From a checkpoint of a small transformer trained on Wikipedia.
Architecture: biases, tied embeddings.
Training: a variant of SOAP for these matrices, 147M tokens, 4634 steps.
Each number is 128 + 24 x the weight over the matrix's rms, rounded and kept within 0 to 255. Layers, rows and columns count from 0.

# layer 5 attention value, 96x96, rms 0.0527, rows 82-95, columns 0-95
[[124 104 156 144 119 132 147 135 106 118 103 111 131 141 116 113 113 112 111 112 151 109 142 136 105 123 124 136 119 127 119 131 123  84 119 154 139 128 170 129 121 152 136 142 114 135 123 105 113 129 133 146 117 124 127 153 125 140 133 132 165 152 141 135 130 127 110 169 133 110 114 109 139 150 125 150 129 144 132 147 160 124 153 158 132 109 141 120 136 107 132 103 135 120 140 147]
 [134 137 105 104 108 158 148 129 130 122 102 138 134 136 135 118 141 129  78 111 142 131 119 136 126 113 153 134 120 141 122 147 154 119 135 142 111 114 147 113 133 100 138 167 121 130 153 102 154 102 108 106 130 158 116 129 125 157 145 142 105 119 141 160 118  95 129 109 144 129 134 150 125 133 151 118 120 130 116 135 162 116 127 122 138 120 134 136  94 123 144 151 143 139 132 123]
 [148 136 129 145 142 144 137 137 135 134 153 156 166 120  95 122 180 135 118 110 116 110 148 158 142 133 109 159 139 157 152 118 150 126 145 179 131 105 151 123 151 144  99 138 150 114 126 122 105 129  89 104 128 132 144 151 129 153 135 127 118 110 156 114 111 118 117 115 108 118 140 114 126 146 134  92 114 122 157 104 137 134  95 112 110 115  78 141 120 129 150 114 117 120 130 125]
 [142 125 119 145 145 127 123 139 138 114 137 145 112 113 124 123 137 114 147 115 140 134 139 129 134 119 136 143 132 162 109 125 113 124 132 154 116 134 126 140 173 148 151 139 157 110 131 114 116 109 150 147 130 153 154 128 134 117  99 134 121 139 100 149 157 136 124 115 145 124  97 114 141 138 117 146 132 128 168 136  88 108 120 111 128 136 106 125 128 125 149 127 144 137 148 118]
 [ 98 128 145 128 122 114 164 118 125 118 112 148 161 116 144 126 107 119 147 127 134 116  95 153 130 127 148 144 115 130 129 111 157 143 108 155 131 149 130 116 163 137 130 102 123 146 105 132 143 129 143 124  74 123 111 139 111 115 111 130 145  99 125 116 122 138 124 118 141 132 135 143 122 139 154 118  90 149 129 112 160 148 172 129 147 156 139 136 123 130 139 150 160 101 108 121]
 [142 136 119 110 128 146 110 134 130 166 128 124 116 114 150 127 136 137 166  99 121 115 133 110 143 153 144 111 140  99 143 123 140 124 136 138 142 115 158 113 139 124 146  98 114 137 144 104 128 127 117 171 135 149 142 151 134 128 128 130 137 156 116 123 136 127 120 126 112 115 141 136 132 121 112 128 136 111  96  93 155 112 147 166 148 118 127 122 146 139 104 150 119 116 135  91]
 [126  99 129 135 129  85 146 125 161 158 152 105 122 129 137 111 157 125 145 124 127 129 110 107 117 122 134 154 138 139 139 111 130 117 140 112 147 123 134 152 132 163 126 133 125 149 113 137 114 148 121 131 100 155 101  87 105 136 116 121 161  85 175 138 122 143 147 131  89 100 124 142 110 132 119 113 136 141 132 160 140 100 110 121 113 149 149 102 117 120 121 127 139 149 121 136]
 [114 122 132 145 132 129 137 136 114 119 100 124 110 127  76 128 147 137 109 168 144 119 123 134 140 150 120 107 129 123 128 149 153 133  96 112 142 131 112 135  83 139 151 141  90 111 102 141 122 118 141 150 141 170  96 141 142 125 117 131 137 128 119 132 118 116 109 106 155  95 136 144 124 116 147 128 136 103 147 147 101 136 123 122 146 111  96 150 120 118 148 127 124 131 166 129]
 [106 125 117 121 162 141 118 106 104 139 143 144 137 141 120 139 151 139  87 139 139 116 129 163 138 115 127 139 156 123 134 150 126 130  93 136 103 131 114 118 148 126 126 132 133 129 151 112 146 117 133 141 142 133 132 115 153 104 149 114 157 139  93 119 119 125 100 139 124  99 125 135 136 136 139 149 106 158 104 110 119 140 112 133 103 124 126 119 139 114 130 119  96 137 157 143]
 [100 132  95 120 112 151 120 136 126 132 132 116 112 134 126  94 126 143 119 113 107 139 132 164 155 118 105 159 127 116 113 119 142 135 127 111 151 155 142 184 123 107 122 137 121 123 125 153 168 146 137 133 113 114 139 130 136 154 141 152 122 152 112  86 108 118 158 103 119 125 159 108 144 127 127 133 110 123 138 125 123 127 111 128 120 126 146 128 133 134 127 143 133 150 164 119]
 [132 124  88 129 133 158 144 125 100 114 132 137 109 113 135 136 148 149 141 113 136 118 133 122 116 129 125 133 137 105 135 132 125  94 145 113  96 143 150 103 128 154 148 138 155 144 145 132 139 127 115 160  98 125 137 141 127 169  99 134 136 138 104 118 130 131 118 131 129 114 136 123 144 146 142 110 180 127 126 106 126 152 109 149 110 147 118 129 119 138 161 166 136 119 123 134]
 [114 107 119 121 134 128  98 133 120 115 149 142 119 112 139 135 118 126 126 138 131 110 146 120 112 117 154 127 127 168 158 121 128 131 156 141 113 114 109 145 117 141 115 166 140  91 118 137 120 141 155 115 114 160 140 126 128 113 132 118 143 130 131 134 120 117 136  83 157 114 172 127 100 134 144 142 125 131 109  98 140 123 113 113 119 143 129 117 137 149 148 119 111 122 128 124]
 [137 122 146 122 130 105 138 134 114 129 148 137 107 122 118 136 134 125 139 114 115 110 105 142 103 126 106 129 115 110 134 141 150 149 133 103 116 128 101 133 141 154 122 135 112 105  83 130 133 164 114  99 156 138 136 114 120 112 106 131  94 176 132 115 118 114 123 122 156 118 114 122 136 169 140 161 116 142 129 117 120 111 160 140 109 119  95  91 148 136 145 135 137 113 117 127]
 [153 138 128 140 154 135 120 123 133 123 158 121 134 108 130 103 117 111  91 140 129 122 131 117 139 115 164 114 150  89 134 129 161 130 130 110 155 129 154 160 132 108 125 152 150 150 114 114 123 138 109 125 116 132 130 159 123 143 113 142 112 123 123 133 114 133 134 135 123 117 129 154 153 129 100  74 178 120 128 110 120 124 155 104 140 110 185  88 104 111 122 123 111 104 135 116]]
# layer 5 attention output (transposed), 96x96, rms 0.0655, rows 82-95, columns 0-95
[[146 152  94  95 126 109 121 112 127 135 153 133 135 103 157 143 100 147 143 170 124 123 111 128 134 125 118 112 156 121 168 144 145 152 128 114 131 118 113 110 134  76 112 142 131 120 137 154 131 143 104 134 169 113 142 111 137 134 132 109  82  99 135 118 125 142 156  80 125 131 130 141  94 136 103  97 150 121 151 109 126 114  86 111 137 154 116 127 134 152 137 118 109 137 133 121]
 [149 141 158 147 122 122 108 132 133 140 121 133 140 131 105 102 128 136 178 155 101 126 122 117 103 135 122 119 113 132 148 113 133 129 124 147 157 129 105 148  89 126 139 109 127 108 107 146 110 123 133 155 126 100 139 127 126 111 145 137 155 131 124 108 115 167 126 150 134 115 129 134 137 122 106 168 107  87 126 110 116 140 130  83 122 154 104 120 147 107 137 118 130 116 113 142]
 [ 98 131 138 123 103 127 123 150 114 118  86 105  95 145 139 120 121 129 143 140 159 118 114 122 131 117 107 132 124 125 112 107 131 144 127 106 148 163 125 146 128 136 144 156  92 142 163 108 141 134 144 158 142 132  85  96  98 108 141 123 126 119  89 130 143 123 169 171 126 121 140 140 140 105 142 149 123 129 132 131 128 133 165 123 122 131 151 121 149 127  94 150 153 121 135 124]
 [129 100  94 122 128 133  94 110 140 140 100 111 145 139 123 135 121 151 145 125 118 114 116 152 125 124 116 128 130 100 131 141 143 117 125 117 127 110 132 129 102 128 127 132 117 188 123 156 166 146 116 143 117  92 114 115 151 115 130 103 128 115 149 107 121 109 147 106 119 132 169 148 134 126 145 118 121 132  91 138 162 135 152 148 128 131 133 130 101 101  99 150 104 148 140 135]
 [147 131 124 125 130 118  94 128 128 136 155 105 119 140 140 126 140 131 121 110 119 150 153 138 126 133 127 107 112 148 124 141 137 144 145 115 143 115 118 144 104 153 106 122 129 130 167 144 103 120 113 113 126 105 145 111 131 150 144 105 116 146 122 131 114 139 137 139 116 107 160 111 128 117 126 160 172 119 124  98 111 124  75  91 137  98 115 125 117 115 100 124 100 151 132 148]
 [116 129 138 111 135 101 146 136 114 100 152 155 151 153 138 103 118 143  96 151 145 137 145  99 121 151 111 129 138 172 141 113 130 118 131 135 159 141 129 139 134 121 123 147 157 120  98 148 113 153 107 119  97 114 126 106 102 134 122 148 120 111 143 133 134 109 143 141 114 124 108 145 133 157 119 111 122 164 155 128 114 122 102 103 126 109 122 121 133 111 154 136 120 125 128 137]
 [180 170 134 106 128 150 126 161 123  85 133 128 141 124 153 147  99  96 135 128 146 146 141 126 108 133 111 118 115 108 135 143 125 141 142 134 135 118 116 117 148 100 127 130  99 108 122 129 135  97 136 119 135 117 132 166 142 120 150 123 104 149 108 112 143 100 125 149 137 132 138 100 143 151 129 156 117 115 115 112 136 162 140 134 107  92 108 133 135 107 127 123 109 105 117  98]
 [141 117 131 124 109 165 146 120 124 139 154 137 138 115 135 111 133 129 142 145  96 139  92 152 102 116 146 124 131 108  94 125 134 129 174 138 104 108 129 114 137 107 108 137 171 102 138 117 138 145 115 163 123 110 142 119 115 115 130 121  95 132 132 135 133 124  89 128 100 148 111 124 109 129 113 137 124 107 126 103 151 138 107 154 116 139 165 141 119 152  98 129 157 104 120 143]
 [143 128 122 105 101 109 115 121 137 114  80 142 137 117 107 120 140  88 164 135 111 138 106 122 121 125 134 137 115 119 118 125 143 129 131 133 117 154 123 113 120 134 134 125 132 109 130 144 118 146 144 130 112 125  95 128 114 141 111 135 109 129 157 110  96 116 163  96 133 150 129 133 117 121 127 110 120 123 161 140 122 112 134 117 126 134 141 138  88 148 123 136 177 136 137  89]
 [157 139 157 132 112 113 135 104 124 108 123 151 152 141 117 132 139 168 116 120 139 101 127 126 132 150 124 126 106 136 114 122 126 126 141 148 110 121 104  81 103 148 130 128 114 137 122 119 124 106 161 132 135 141 138 122 126 110 133 125 137 110 147 149 117 102 135 159 114 170 100 145 156 102 127 113 134 122 117 114  94 133 142 117 134 101 136 154 105 131 133 104 131 122 117 139]
 [179 118 146 127 130 135 121 133 150 140 131 155 165 152  95 125 117 125 119 135 114 136 131 131 130 148 149 122 106 120 139 136 140 135 108 154 129 108 124 148  86 129 135 107 136 113  96 133 120 195 116 146 137 126 130 106 129 126 136 137 119 106 127 150 155 130 146 125 122 140 115 166 140 127 138 143 136 127 132 148 155  91 174 124 157 113 125 102 140 119 113 149 114 101 129 114]
 [131  95 140 135 123 120 151 141 134 113 102 112 125 140 131 123 134 101 133 123 144 126 119 133 138 141 112 131 118  77 104 130 127 147 134 125 145 139 133 112 143 105 151 101 109 155 145 119 162 149 120 123 154 117 116 149 134 134 107 155 134 131 118 126 112 136 138 151 110 139  81 132 154 120 125  99 156  97 142 132 143 141 139 115 133 115 147 103 113 114 137 133 142 147 130 135]
 [128 105  89 135 103 138 125 131 151 134 131 133 161 112 129 138 138 123 125 125 120 107 134 120 144 118 140 101 142 162 128 110 125 108 143 134 111 136 128 151 109 121 139 114 128 143 160 130 128 119 150 146  91 111 142  94 128 111 121 123 162 126  92 133 115 131 127 127 131 157 140 140 113  90 112 109 190 118 114 124 139 132 131 110 125 144 149 158  87 103 119 143 139  93 149 126]
 [105  86 134  77 113 120 134 152 126 140 130 109 134 129 154 109 112 140 144 132 135 123 132 103 113 156  84 105  94 140 137 128 138 121 141 160 121 123 103 124 134 123 138 123  98  97 143 107 127 107 131 117 112 121 132 128 145 126 129 139 153 110 169 118 138  97 100 102  84 103 132 109 105  97 144 131 144 118 108 123  89 103 128 137 108 136  85 121 147 136 134 131 146 116 106 155]]
# layer 5 MLP up, 384x96, rms 0.0759, rows 0-2, columns 0-95
[[124 144 147 124 135 127 181 102 133 131 133 117 137 110 139 150  81 135 162 114 138 130  77  99 137 120 140 119 114 137 119 147  88 129 132 100 103 123 114 129 134 129 108 104  85 161 161 142  85 135 114 177 134 113 162 104 134 120 131 170 109 142  90 163 152 154  74 129 102 132 139 177 107 114  93  91  88  94 154 136  74 140 120 118 192 182  94  86  95 111 143 129 163 129 151 113]
 [ 80 148 136 116 115 169 134 126  93 126 166 144  97 171 132 146 104 117 127 110 142 160 111 126 120 113 141 148 124 121 197 117 144 149 140 112 114 113 165 152 130 121  94 111 150 123 150  99 120 127 119 116 142 106  99 104 136 125 120 134 149 145  75  89 143 114 139 124 130 125 103 129 147 123 142 137 106  96 140 163 132 115  99 113 142 129 119 135 120 133 166 141 160 135 121 118]
 [124 135 119 108 158 113 141 112 133  90 111 123 127  79 104 137 145 128 142 152 128 209 158 119 147 117 110 147  88 143 150 190  87 174 156  90 102 163 122 132 146 157 119 136 116 112 128  99 121 145 123 154 119 104 128 137 147 131  96 131 152 137  99 133 130 131 138 136 115 152 116 125 126 129 213 116 152 157 141 135 112  89 131 110 135 134 123 122 112 103 123 120 142 134 119 132]]
# layer 5 MLP down (transposed), 384x96, rms 0.0757, rows 0-1, columns 0-95
[[121 119 107 127  60 148 140 148 186 121 128 157 162  78  89  88 133 101 106 166 142  79  82 106 131 133 117  98  99 134 155 115 120 155 155 177 116 130 107 137 164 111  99 137 110 118 110 119 151  95 143 110 143 106 102 153 133 122 127 132 100 130 128 131 118 102 126 158 186 181  90 189 176  77 167 139 150 109 142 138 162 106 154 135 109 129 125 149 100 121 137 112 121 108 135 114]
 [ 86 162 101 140  98 157 112 124 120 131 146 113 105 178 180 162 160 124 155 122 123 124 154  99 108  75 147 112 121 116 143 110 108 133 125 122  62 135 105 121 119 151 120 140 130 127 133 106 148 142 107  87 138  95  85 124 150 152 149 118 125 198 122 161 148 135 116  96 135 102 125 124 119 107 106 140 127 123 127 163 130  97 185 147 157 157 130 153 148 145 145 151 126 140 116  94]]